Weights of a small GPT-style language model, trained from scratch on English Wikipedia: vocabulary 21705, RMSNorm before each block.
Each number is 50 + 10 x the weight over its row's rms, rounded and kept within 0 to 99. Layers, rows and columns count from 0. The size before them is the row's rms in percent of the matrix's.

# layer 7 MLP down (transposed), 1536x384, rms 0.0942, rows 847-855, columns 192-383
096:51 57 55 56 65 51 63 62 31 48 56 41 55 40 57 45 44 52 44 61 54 60 65 53 37 59 43 58 51 59 56 69 33 43 49 50 49 53 48 59 41 50 58 39 57 52 54 50 62 62 46 42 30 73 56 67 32 48 41 44 51 58 51 50 41 59 42 47 56 67 50 46 62 50 55 51 53 53 61 60 45 48 49 32 47 61 46 62 47 65 53 54 61 62 35 64 53 51 57 67 52 27 38 55 45 30 36 62 47 65 68 37 52 45 41 44 37 30 48 36 40 44 54 45 49 42 29 54 73 54 46 63 44 48 65 54 54 50 45 45 43 78 40 35 57 45 42 56 59 47 48 62 41 55 57 37 62 44 49 44 52 56 47 41 50 56 30 55 56 58 39 57 61 51 38 62 46 45 62 64 54 56 56 53 76 60 51 46 40 47 56 47
098:57 71 58 53 46 49 78 46 44 54 55 43 69 48 37 68 62 59 46 36 42 31 63 55 45 49 53 65 55 47 55 45 49 58 36 47 51 44 36 55 35 50 30 65 31 49 65 48 48 58 53 64 41 54 48 55 35 44 61 58 47 58 53 51 37 48 48 49 86 57 44 51 49 48 44 47 41 54 46 60 39 45 40 43 49 64 44 43 62 51 50 60 71 44 54 55 35 46 46 15 28 43 44 63 44 51 51 33 61 66 55 60 51 23 55 38 48 58 46 74 53 42 53 57 49 45 56 50 64 53 48 64 63 46 42 39 30 67 62 39 61 55 52 50 49 50 46 56 49 55 52 63 53 47 32 40 34 38 54 45 61 52 39 41 33 54 53 62 32 67 52 50 59 64 45 54 54 52 52 54 60 55 28 63 70 42 52 33 57 58 42 50
092:30 56 48 55 34 31 46 38 70 49 35 48 44 50 59 63 60 54 37 34 34 43 46 35 52 51 45 35 64 60 48 50 47 44 50 58 37 54 43 59 55 58 44 61 55 36 56 41 33 28 44 43 61 52 47 47 51 54 47 51 35 46 52 44 54 40 50 58 47 41 37 43 40 52 55 39 40 46 51 41 63 41 53 53 64 57 44 55 56 55 41 33 52 66 56 34 43 38 57 36 53 52 61 33 62 48 63 39 47 48 64 54 45 61 56 56 35 42 53 51 31 53 43 51 52 52 56 51 42 28 53 39 45 55 64 40 39 50 52 37 53 52 65 50 34 53 45 40 50 53 64 45 31 60 39 69 63 37 56 51 54 50 65 59 36 59 65 60 57 52 38 61 51 58 32 52 43 41 50 40 52 55 62 71 41 53 58 39 35 50 51 58
091:68 63 72 53 43 53 37 64 52 45 46 32 40 24 54 40 52 68 38 50 54 48 53 49 58 62 43 40 52 47 45 61 50 32 59 48 46 52 52 45 51 54 43 74 60 70 58 41 45 65 42 46 56 45 43 56 57 54 49 43 33 39 68 42 46 54 56 52 49 44 54 43 43 29 60 42 52 45 41 43 49 47 57 53 40 33 59 67 56 49 50 43 52 47 58 60 51 55 26 47 63 51 36 59 52 62 44 51 50 49 48 64 53 41 42 40 67 54 50 43 33 44 53 39 52 49 51 52 54 39 45 55 56 53 55 48 59 51 50 49 46 48 35 67 45 51 50 46 49 58 44 62 41 84 66 49 49 39 58 50 53 53 34 66 55 35 53 34 43 58 61 55 51 57 61 73 55 36 56 50 47 59 60 43 55 73 54 52 39 41 60 66
092:64 51 50 33 57 45 39 58 65 53 64 52 51 75 49 48 39 53 40 62 62 45 59 39 48 44 49 51 57 57 48 47 37 39 65 52 50 49 55 45 45 44 44 36 50 63 59 65 49 51 36 59 38 49 49 36 41 46 42 34 27 65 46 41 55 39 60 49 34 43 43 55 51 56 58 69 60 46 54 42 37 58 54 51 49 61 63 49 61 56 47 55 45 60 41 84 55 43 32 51 42 38 49 53 45 45 66 57 55 42 33 40 50 56 48 45 27 64 66 35 47 56 45 40 66 56 51 53 59 56 56 57 47 39 38 49 49 46 47 19 48 52 44 34 61 58 54 39 55 44 55 57 48 54 51 58 62 40 67 59 44 51 60 66 35 69 48 51 42 48 35 34 35 32 57 69 46 52 56 47 56 69 50 29 56 39 49 47 62 62 63 60
096:38 51 45 66 44 57 44 52 50 25 60 39 39 42 46 42 41 53 44 65 49 48 52 46 39 55 49 60 53 43 49 43 47 31 41 46 39 51 69 50 49 49 40 42 48 46 43 62 35 38 61 49 58 52 47 65 42 53 72 65 62 48 49 62 39 49 27 54 56 51 52 62 48 61 46 50 48 50 39 54 53 61 57 49 53 44 40 68 43 49 59 48 38 50 62 58 48 31 34 44 45 28 47 46 55 36 53 39 60 63 31 69 44 47 54 55 58 60 66 46 37 50 50 55 48 50 32 36 47 50 55 38 63 67 52 55 73 54 58 58 47 65 49 59 40 51 32 50 49 53 46 51 43 56 41 70 39 46 40 31 47 28 31 48 54 69 63 51 36 50 67 48 40 65 50 38 40 57 45 57 50 56 24 39 60 37 50 39 31 55 31 43
097:38 47 51 56 60 37 57 54 53 35 58 45 47 62 66 40 65 66 58 46 69 61 49 46 46 28 42 61 51 49 48 40 49 61 53 57 52 49 43 56 70 44 52 38 63 46 52 48 25 46 49 60 60 50 55 67 60 50 70 37 40 40 44 41 77 66 52 46 48 48 54 47 52 32 57 58 61 49 55 59 64 57 51 41 54 59 30 53 50 42 54 31 49 56 53 73 47 54 36 42 60 36 60 59 55 58 57 49 58 59 39 50 47 62 29 61 57 49 52 53 43 54 62 45 54 47 52 62 37 45 38 58 51 50 33 52 38 58 41 43 36 64 60 51 53 37 61 61 62 32 47 45 49 58 37 47 56 48 54 55 51 63 41 62 44 40 49 51 60 55 42 42 41 57 43 62 39 49 56 51 49 47 52 50 34 62 53 58 62 47 36 45
094:47 60 56 48 44 48 57 49 44 41 38 36 41 45 53 49 46 59 70 56 26 71 48 72 49 40 44 53 26 58 65 56 46 44 64 53 65 42 42 53 44 63 34 63 52 47 46 59 60 43 31 45 65 50 55 50 42 65 48 47 45 51 56 47 55 64 53 60 57 55 43 57 46 34 57 52 50 49 67 69 59 70 58 53 49 65 32 44 56 47 45 54 48 58 58 35 56 49 60 46 60 51 51 59 47 65 48 35 56 61 43 44 55 58 50 47 55 31 51 55 30 62 54 48 55 49 41 42 36 47 52 52 50 46 49 51 43 62 66 41 52 54 65 70 39 38 49 35 66 23 27 42 58 56 34 45 51 54 56 35 55 62 53 52 14 50 58 50 63 43 46 45 64 56 49 41 58 51 47 36 46 69 46 51 33 47 69 57 42 54 49 55
096:64 35 55 38 44 64 50 46 51 54 60 61 74 73 44 47 53 58 55 66 36 44 47 31 50 47 45 44 60 40 53 77 56 60 49 52 64 56 61 53 39 72 53 64 54 66 41 59 65 56 54 52 41 46 48 56 52 49 54 45 48 29 58 54 35 48 34 48 53 42 47 33 80 51 61 53 47 40 27 53 55 55 42 45 56 51 43 48 36 47 41 58 58 36 56 65 66 54 63 48 17 63 41 56 49 50 63 31 56 48 48 51 25 68 48 48 58 56 60 37 69 75 57 31 44 44 54 61 42 53 52 32 36 57 52 60 48 51 71 49 53 44 29 44 43 46 49 37 45 66 45 44 49 29 33 43 57 55 31 60 43 48 53 50 34 47 44 47 64 44 66 47 66 46 54 47 52 54 68 33 49 55 46 66 46 56 42 58 60 57 51 45
# layer 7 MLP up, 1536x384, rms 0.107, rows 848-855, columns 192-383
094:46 51 48 57 55 42 57 50 40 47 62 61 54 53 75 52 33 65 52 50 41 45 55 65 58 41 47 67 56 40 58 49 52 30 52 38 58 53 49 41 57 49 61 55 50 53 32 40 42 41 49 59 44 40 54 63 49 48 61 49 63 50 50 36 64 62 51 56 47 39 46 35 35 49 56 46 42 45 48 43 51 54 36 50 59 48 49 52 48 52 51 46 61 65 41 41 45 35 43 43 55 47 52 60 48 53 57 60 50 55 54 58 58 49 59 55 31 33 64 55 53 69 35 60 55 51 66 41 49 42 47 39 38 36 49 43 55 64 54 51 45 55 56 51 57 60 52 45 42 46 64 53 52 50 63 44 52 41 79 36 50 81 41 41 39 68 41 47 47 39 49 45 84 40 47 53 51 57 39 59 38 75 51 48 48 53 59 54 48 53 36 54
082:58 57 45 47 36 50 18 38 58 38 47 31 45 52 44 54 51 55 44 64 55 62 56 51 39 39 46 54 46 50 56 46 49 69 58 58 47 49 49 50 70 41 44 57 45 52 44 66 48 49 42 35 50 59 53 68 56 45 50 42 39 49 46 50 49 69 38 60 56 62 65 49 54 45 56 66 52 59 59 61 40 51 38 46 56 34 46 24 29 43 55 56 61 59 59 66 53 61 52 70 49 62 40 66 30 56 36 58 42 59 19 50 49 56 45 39 64 57 53 63 61 47 51 52 46 32 56 52 45 57 49 53 29 63 37 54 43 68 37 53 40 55 46 56 50 62 44 43 42 62 49 39 60 44 54 39 52 41 39 40 37 52 40 58 53 48 31 38 56 55 60 52 41 48 62 67 57 47 46 35 64 50 48 52 42 40 35 45 64 42 61 46
090:58 45 57 59 41 68 53 44 48 54 61 60 44 51 51 62 51 21 67 45 62 61 47 42 57 54 45 47 46 39 49 52 38 60 35 50 41 49 38 52 59 62 62 35 53 38 59 39 40 40 40 50 44 53 35 48 46 42 53 49 50 67 57 47 36 35 70 37 58 49 54 57 57 57 62 71 47 59 48 62 53 52 53 37 67 52 46 81 49 40 47 50 58 36 44 51 56 31 62 52 62 52 68 58 68 50 53 53 52 48 46 46 45 63 58 45 48 69 51 55 62 49 49 59 56 50 59 57 49 78 55 56 46 70 50 48 34 51 49 56 57 51 60 47 34 35 69 57 41 44 33 31 52 36 50 53 63 66 44 47 47 53 57 66 56 62 54 61 45 61 33 66 58 41 44 48 53 46 44 43 61 57 62 64 59 44 52 57 61 56 47 33
090:69 57 61 57 52 52 44 36 60 48 51 48 56 51 42 39 38 47 58 47 45 52 54 61 58 38 40 46 27 45 52 60 65 56 51 54 63 43 56 41 42 48 46 54 65 53 39 58 55 40 65 43 55 64 66 42 47 45 43 45 54 40 51 49 38 61 64 48 48 50 60 56 63 46 55 48 56 56 51 69 52 45 52 66 53 39 45 59 57 56 47 56 71 56 51 43 41 58 42 48 65 64 48 40 72 55 32 44 50 43 61 47 60 60 51 61 65 24 37 44 43 52 56 46 56 53 52 42 50 63 56 41 45 43 49 46 39 65 58 82 48 67 55 41 41 41 37 43 41 58 55 47 58 61 34 41 52 52 35 51 40 46 45 51 72 45 52 47 74 56 39 48 74 59 55 53 55 41 44 62 39 40 29 75 52 64 53 75 34 33 55 56
101:62 47 49 58 50 53 66 55 63 49 60 44 61 58 43 55 42 50 54 49 37 42 64 62 51 56 62 75 50 56 43 35 68 55 42 53 49 44 48 39 55 61 63 54 46 39 47 51 42 48 44 67 67 53 49 59 50 63 68 53 58 53 63 35 55 39 51 57 47 50 51 46 54 42 51 46 48 56 46 55 74 44 48 51 63 43 41 81 53 58 39 52 56 54 63 41 43 67 65 43 32 52 53 50 49 54 50 40 44 45 50 56 53 42 40 64 46 53 59 50 49 50 50 54 52 52 53 40 44 51 66 42 53 65 47 38 71 43 61 45 56 57 48 59 68 68 61 45 47 37 44 59 50 31 58 59 50 56 44 54 44 28 35 45 41 71 57 55 45 58 73 42 41 66 53 32 55 59 61 54 50 43 50 54 51 37 49 57 47 60 48 59
102:52 53 45 34 44 60 54 40 46 25 59 61 47 49 29 57 48 57 44 30 53 30 45 59 36 47 48 60 61 42 50 45 34 50 56 41 52 44 45 48 58 41 46 35 59 50 69 31 59 51 67 51 55 48 48 55 46 54 65 64 43 38 47 51 65 43 46 54 29 56 70 54 66 65 30 40 62 28 53 63 44 60 58 44 47 54 60 61 41 57 58 64 45 53 53 35 50 57 52 39 45 66 52 56 62 67 64 41 54 58 40 56 68 39 54 43 54 48 47 50 45 67 54 41 58 73 54 52 43 46 44 45 36 37 54 68 45 41 39 51 46 52 65 52 47 48 39 53 44 43 57 60 34 45 64 50 59 47 79 50 37 38 48 20 48 45 56 45 60 59 59 49 52 32 39 45 41 48 52 43 35 64 48 55 54 41 60 60 49 43 60 38
094:41 46 35 44 50 43 49 44 43 59 46 42 42 39 38 33 46 60 67 63 57 61 56 43 52 44 45 50 50 56 69 46 41 54 41 36 40 39 56 55 47 57 40 61 37 58 67 45 54 48 53 49 33 80 28 39 41 38 59 54 63 39 62 41 52 66 66 62 46 53 53 50 60 56 54 56 31 41 54 55 49 40 47 65 56 56 53 57 47 56 53 52 43 48 58 52 69 34 48 52 43 58 66 46 54 28 60 59 40 63 41 47 35 50 64 51 59 61 43 41 46 58 56 64 62 55 36 65 61 40 34 45 39 43 54 50 51 37 43 35 50 53 39 63 42 51 54 37 53 50 52 64 40 50 73 36 38 40 35 52 50 52 58 59 61 53 47 49 40 51 36 28 54 45 43 51 44 60 32 32 43 41 49 58 41 33 63 44 61 51 55 47
097:51 48 61 46 39 48 46 50 58 70 44 58 42 58 51 56 43 30 47 41 57 50 56 56 58 53 51 46 51 47 45 57 47 42 57 55 30 41 35 70 53 47 58 58 50 49 44 37 53 48 62 70 52 52 56 59 55 36 52 43 39 63 48 57 53 51 53 31 24 62 36 61 59 44 57 37 52 33 55 34 38 46 59 41 53 57 55 48 63 46 38 44 47 43 57 44 41 51 51 32 77 39 41 54 52 57 48 41 57 51 61 56 39 25 59 61 42 58 66 46 51 38 35 55 63 32 59 51 41 49 45 36 39 39 53 44 45 36 60 37 36 80 55 41 48 20 59 51 52 44 61 40 58 59 58 65 62 27 51 49 50 48 47 42 44 60 46 34 44 45 49 50 41 54 40 59 58 40 62 49 49 35 60 47 34 51 38 69 48 67 67 44